Weights of a small GPT-style language model, trained from scratch on English Wikipedia.
Size: 24 layers, 5.09M parameters.
Architecture: LayerNorm before each block, learned positions, biases, tied embeddings.
Training: 380M tokens, 5796 steps.
Each number is 50 + 10 x the weight over its row's rms, rounded and kept within 0 to 99. Layers, rows and columns count from 0. The size before them is the row's rms in percent of the matrix's.

# layer 7 MLP down, 128x512, rms 0.0289, rows 0-50, columns 128-191
095:49 30 55 59 45 48 36 59 59 37 43 35 31 64 51 38 43 53 47 39 47 52 52 42 46 45 62 48 45 32 51 27 59 39 40 23 44 45 52 47 55 55 42 53 52 61 44 41 49 54 54 51 58 47 43 42 46 64 42 34 65 31 50 42
102:44 55 69 19 51 56 55 39 41 56 45 49 51 56 80 47 40 53 47 66 39 55 53 45 42 47 56 57 50 22 50 39 27 23 46 54 49 43 69 53 67 53 28 58 63 50 47 39 48 55 46 49 67 43 34 57 50 66 69 56 26 56 60 59
106:53 48 54 60 58 40 42 46 50 43 46 49 65 68 48 60 60 69 42 54 48 40 54 29 53 60 33 59 60 41 43 39 76 53 51 39 48 49 49 44 79 37 45 46 55 46 51 69 60 54 44 44 47 48 36 47 55 56 55 48 35 56 42 75
090:54 80 54 39 54 49 23 40 50 59 45 53 32 53 55 42 58 27 45 38 59 39 64 47 34 40 42 41 30 40 67 45 64 48 50 45 57 55 57 61 58 51 48 46 52 53 48 40 43 38 45 73 52 57 38 50 50 55 44 34 61 51 44 51
107:56 38 41 58 50 61 39 54 41 42 52 65 66 47 65 52 47 53 48 62 28 38 41 44 63 37 42 51 31 57 48 24 71 39 38 44 47 48 42 55 50 55 68 31 48 39 47 49 27 45 39 49 54 54 53 59 52 32 49 31 34 47 62 49
084:62 47 49 58 47 54 48 57 36 57 47 47 36 68 61 62 40 49 65 43 34 50 58 51 57 49 59 41 61 64 54 50 62 49 52 53 41 53 42 62 42 54 53 44 50 52 59 40 49 62 47 60 49 38 50 48 51 52 60 53 46 46 44 52
088:45 42 35 34 37 45 53 46 27 45 52 46 56 39 43 43 47 40 49 44 41 57 56 48 32 30 40 35 53 71 41 45 50 49 50 34 39 54 48 38 45 46 60 42 39 47 50 47 51 45 48 40 61 48 43 27 37 46 52 46 46 41 46 00
084:58 38 50 62 50 43 49 45 48 51 56 54 46 62 57 57 48 58 35 26 36 55 45 58 65 59 47 53 56 40 50 76 62 41 61 42 60 29 33 54 42 49 59 55 51 40 44 39 47 44 44 42 41 30 37 55 53 66 60 47 65 50 48 53
106:36 60 57 49 55 65 59 49 54 68 33 50 50 49 33 54 26 46 50 43 56 56 58 42 46 46 68 56 46 43 58 64 62 61 36 61 54 53 58 43 58 54 62 45 51 47 52 53 53 43 45 54 26 35 44 57 55 63 54 39 50 58 35 54
095:55 56 49 26 54 51 51 52 51 63 70 64 47 59 70 35 56 54 50 49 60 46 59 53 52 35 62 41 55 60 70 60 32 50 50 42 45 60 55 57 49 49 42 59 47 52 57 57 61 44 48 53 44 63 32 56 56 29 59 52 56 57 40 38
086:54 38 41 56 46 63 55 54 42 41 36 37 46 48 50 52 57 40 42 68 51 50 41 53 43 53 51 52 55 67 55 52 48 41 53 48 50 46 59 42 50 45 62 50 47 48 60 45 57 47 53 37 62 47 56 50 51 40 51 43 52 41 44 36
101:53 68 62 37 62 62 64 55 60 36 41 71 51 32 45 38 60 47 42 56 55 51 43 57 41 50 40 54 52 41 44 58 62 30 34 55 43 56 47 43 49 36 59 36 57 47 56 45 53 62 57 36 51 56 54 58 59 29 52 49 25 55 43 64
096:49 82 33 55 47 55 48 59 44 44 52 64 54 57 67 41 44 64 62 53 36 54 62 46 59 55 62 42 54 56 49 60 47 57 55 53 41 59 55 48 55 40 46 63 46 54 30 59 50 40 53 32 59 74 40 50 55 62 48 56 38 53 42 46
091:61 67 59 65 46 44 56 47 51 28 63 46 58 78 51 33 51 56 49 40 46 36 46 61 51 39 58 37 73 46 56 51 56 63 45 49 46 43 53 51 43 44 47 43 44 47 48 39 52 45 50 55 44 45 41 48 43 31 49 50 48 47 54 44
100:51 80 54 58 36 47 39 37 52 46 59 41 31 48 55 52 48 61 49 53 55 60 53 50 54 48 47 47 52 48 50 36 59 31 52 37 68 50 53 33 65 37 07 37 49 57 60 40 50 63 67 46 47 57 89 47 52 51 55 49 41 58 60 47
098:56 56 54 47 49 54 51 54 48 58 64 52 62 60 57 70 55 57 56 53 41 76 46 55 53 43 71 55 65 60 59 44 51 40 57 53 48 48 50 65 36 47 56 64 53 65 61 61 54 37 61 59 50 60 52 54 59 62 60 55 60 57 58 58
104:42 41 45 48 37 41 31 48 46 55 58 42 61 58 45 62 36 59 48 48 49 54 37 51 53 43 64 47 50 46 38 57 53 44 42 44 57 68 49 32 50 46 62 57 47 62 63 50 39 51 52 47 56 43 45 42 56 46 44 59 24 44 49 43
123:51 77 43 52 53 48 45 56 36 43 43 45 55 29 53 55 54 49 58 57 64 40 48 46 55 53 49 39 60 56 55 63 48 41 62 55 47 60 41 43 68 51 53 43 44 49 45 50 57 47 50 69 61 51 47 55 45 54 57 58 36 68 47 43
075:60 52 41 56 46 59 44 53 41 48 46 56 38 57 42 52 51 55 66 61 50 38 42 52 63 20 56 47 41 63 60 46 36 58 31 48 37 49 43 48 56 51 53 52 50 40 39 55 49 25 49 43 43 55 51 42 62 57 37 36 41 49 53 31
111:43 63 20 35 45 41 51 49 47 61 47 37 37 37 53 53 31 49 52 34 64 43 54 63 53 46 37 38 73 34 59 61 37 50 44 39 50 58 56 41 53 40 59 45 35 42 45 71 48 38 39 54 58 38 50 38 54 66 59 45 47 56 59 45
098:54 44 39 80 50 44 53 68 65 42 49 65 52 41 38 55 51 41 39 32 57 46 50 58 62 53 58 40 42 48 51 51 34 43 71 61 43 63 49 37 56 62 74 54 47 59 50 34 51 52 52 52 50 46 63 61 44 47 42 41 60 41 51 45
110:56 36 45 66 46 49 42 50 38 45 35 51 44 57 49 49 57 43 46 54 43 54 48 43 46 48 50 45 54 37 39 41 58 51 36 60 51 31 51 50 32 40 27 48 52 53 44 54 47 37 40 43 49 48 54 48 43 35 33 39 46 39 50 39
111:44 45 53 62 50 34 35 33 56 67 54 45 53 46 32 52 80 45 54 58 58 69 54 56 49 50 51 61 31 40 54 46 27 57 48 58 53 51 42 51 41 41 45 49 51 57 50 49 46 60 49 58 44 61 53 55 42 40 33 50 39 43 41 54
094:51 39 30 34 46 47 51 61 47 65 62 54 68 56 40 46 56 47 59 66 60 58 40 56 32 55 51 42 64 57 51 46 48 49 53 58 47 46 39 28 52 48 59 33 41 32 46 62 42 37 43 60 41 25 72 44 61 78 43 48 46 41 46 31
078:46 46 47 53 45 47 55 50 68 53 49 56 55 56 50 54 63 53 63 49 46 46 54 49 63 76 48 62 31 53 33 49 30 55 53 49 48 41 59 59 57 58 52 50 59 50 41 51 54 55 58 49 63 48 56 63 53 58 80 53 34 64 49 73
085:56 60 48 67 56 58 45 68 41 48 45 59 38 65 46 46 37 61 37 48 52 38 49 52 39 42 58 41 47 68 63 39 48 62 56 60 47 52 48 44 42 43 57 41 46 49 39 56 65 66 45 58 49 63 44 52 57 80 47 47 53 54 41 41
108:47 45 62 13 55 50 56 46 48 48 54 49 64 46 48 56 67 46 42 41 50 64 39 44 46 41 62 48 62 46 38 48 52 41 64 45 44 63 45 50 36 44 65 43 43 39 42 69 54 45 58 55 40 52 54 43 47 15 49 59 40 50 52 52
107:56 46 55 18 57 52 53 62 38 40 36 51 48 28 45 32 53 66 41 49 50 57 51 49 57 54 27 60 59 39 65 44 55 60 58 43 52 66 55 58 67 49 57 52 53 43 58 58 46 66 54 41 56 54 44 53 48 72 52 62 40 47 39 71
090:41 51 55 30 52 40 58 55 55 41 60 30 61 50 58 48 50 52 56 61 44 50 54 50 50 41 35 36 44 58 62 46 63 59 43 59 50 42 35 55 34 51 32 61 46 61 47 62 61 60 50 49 60 32 53 53 47 61 49 49 57 53 42 45
104:54 65 43 48 51 30 66 52 50 34 52 52 58 38 65 63 51 54 51 64 42 33 41 44 30 47 39 37 43 63 44 51 36 39 67 40 52 52 50 67 66 33 19 47 51 48 62 58 54 50 41 59 68 49 51 50 43 53 57 45 60 55 49 44
099:51 34 63 38 49 42 53 52 50 55 66 53 42 66 56 63 66 58 47 53 43 46 51 51 58 42 50 49 48 57 44 44 59 51 47 59 65 40 60 63 43 46 44 60 51 46 61 31 49 50 48 46 53 49 39 50 45 11 42 58 75 55 46 59
097:56 47 55 64 65 45 53 69 57 52 49 54 22 56 54 64 33 54 56 57 52 42 43 51 45 58 50 62 58 39 48 65 37 58 62 60 54 60 68 51 34 47 52 41 49 48 50 49 46 76 49 50 44 49 40 54 51 29 57 59 47 47 45 71
114:52 51 53 34 42 76 32 69 53 39 57 41 22 50 64 56 38 54 41 51 49 58 58 41 47 43 69 48 43 37 56 39 34 35 56 53 37 47 76 51 74 52 53 55 51 54 29 57 45 40 51 48 59 66 39 41 48 69 58 53 53 35 52 35
105:46 58 56 46 55 58 66 37 52 41 35 56 53 45 42 49 56 63 56 59 45 49 42 69 76 46 34 47 63 50 44 54 66 46 47 54 45 55 61 53 45 55 30 36 48 37 41 56 55 72 41 54 52 45 53 45 53 39 48 52 55 45 60 73
098:50 25 47 60 48 56 45 47 56 40 38 60 36 52 49 53 54 48 50 62 43 51 55 34 50 49 59 65 38 52 46 30 47 59 37 48 53 60 52 67 35 53 33 49 59 63 55 51 51 52 58 30 51 90 59 40 51 67 54 65 37 49 42 59
110:32 61 54 35 57 46 45 49 56 58 50 36 65 81 50 47 30 48 64 43 45 62 30 40 43 57 38 60 45 37 49 51 43 49 38 47 46 53 56 48 53 58 90 56 57 44 60 46 53 36 46 41 50 38 38 70 47 45 47 56 52 38 42 65
099:46 62 36 33 52 61 48 46 58 47 52 46 56 41 70 56 62 39 35 33 62 45 57 35 24 47 40 38 57 48 48 40 44 60 62 41 57 42 34 47 48 50 55 54 46 48 33 45 53 49 57 52 38 46 59 43 52 42 60 45 56 48 63 43
109:50 99 50 30 58 46 57 48 51 57 38 68 57 45 35 57 59 63 37 40 42 45 40 37 60 51 62 50 33 52 62 39 51 64 60 55 42 54 66 53 39 58 41 49 40 44 47 69 46 55 50 62 51 71 68 50 49 49 48 50 45 39 55 39
116:51 57 51 67 63 62 68 57 58 52 56 52 37 45 30 56 36 64 52 53 55 40 40 41 60 59 54 52 53 62 46 46 49 43 51 38 66 46 40 43 37 53 54 59 44 57 49 31 50 55 61 47 69 58 49 53 44 61 48 45 49 53 51 44
101:59 30 53 55 43 64 55 47 50 45 57 51 32 66 53 49 56 52 45 51 66 49 51 48 43 68 47 68 63 59 51 48 35 52 64 60 56 51 52 46 46 61 47 49 53 45 46 39 51 44 51 51 50 37 24 43 51 59 34 49 51 58 60 68
107:47 39 63 74 44 54 64 50 40 55 33 54 42 49 44 43 60 33 43 58 53 39 52 56 49 37 63 48 46 65 50 64 48 47 51 49 49 36 60 53 59 40 34 37 54 58 37 46 34 63 47 37 56 52 58 50 35 50 56 52 48 55 37 51
116:54 48 45 66 40 48 46 50 48 47 60 53 26 64 45 49 59 68 60 48 48 58 38 52 51 46 28 63 45 74 45 63 36 48 46 47 46 52 54 37 47 62 44 39 59 42 50 49 43 36 41 60 40 37 46 50 55 55 63 55 46 49 51 60
098:59 38 66 40 62 39 43 70 47 46 56 56 37 60 34 49 36 67 51 34 57 57 61 43 50 44 59 48 50 45 56 45 59 51 56 48 54 55 46 58 50 61 49 82 49 54 50 50 57 62 56 58 48 49 45 54 47 54 50 57 79 58 52 62
098:33 77 53 52 54 50 48 56 45 52 42 63 51 66 51 38 75 43 53 67 44 40 67 50 43 54 64 52 55 46 50 57 55 36 71 55 50 71 49 48 48 45 56 63 53 43 64 59 39 43 46 39 42 46 47 50 47 34 53 47 52 49 39 48
105:40 37 44 42 60 48 63 54 56 53 45 52 51 49 32 51 34 54 57 50 49 45 61 51 54 54 52 46 47 59 51 52 52 34 47 73 49 51 33 59 47 55 48 22 47 44 61 53 58 62 44 60 49 40 62 47 51 31 55 60 40 56 39 40
101:45 47 44 50 45 38 52 47 51 47 46 56 35 64 52 54 43 70 40 43 65 28 59 58 55 49 57 48 52 69 53 59 52 47 45 41 45 51 60 56 34 41 37 49 53 65 51 32 48 42 54 49 56 48 34 53 43 46 61 38 63 52 56 53
107:65 72 56 71 43 70 57 61 46 59 57 36 39 27 58 49 55 49 60 47 52 50 49 59 47 55 41 57 52 57 58 49 37 65 58 59 56 47 55 58 38 59 48 66 58 42 46 34 36 40 55 49 52 57 34 57 47 42 43 42 52 44 44 60
105:60 61 50 47 56 52 68 44 49 31 40 70 41 54 54 54 58 68 57 55 55 36 38 45 54 51 31 54 63 58 59 52 37 51 52 65 56 48 53 49 47 55 30 43 56 51 55 52 44 41 47 46 40 64 45 41 59 43 28 60 48 54 56 62
100:46 50 55 40 41 43 58 55 40 71 61 58 44 45 59 52 43 48 64 48 57 44 51 43 46 47 53 50 64 54 48 48 42 43 36 59 50 38 42 45 61 48 44 46 51 45 44 35 41 48 52 43 47 70 73 42 50 54 45 55 46 48 62 53
097:39 62 37 55 37 56 42 51 48 49 46 50 60 63 41 51 47 36 50 55 50 55 58 53 44 53 26 56 65 60 38 56 52 44 23 57 43 34 68 50 48 29 51 59 53 46 56 54 49 53 50 42 41 50 57 64 60 64 37 46 36 53 60 57
088:52 62 62 34 47 55 49 33 63 50 60 52 76 55 42 60 41 54 47 57 40 53 58 42 39 68 38 56 41 57 42 75 35 52 34 44 51 49 38 45 68 60 54 24 48 61 61 53 63 51 47 61 53 44 68 44 52 43 47 39 64 60 38 50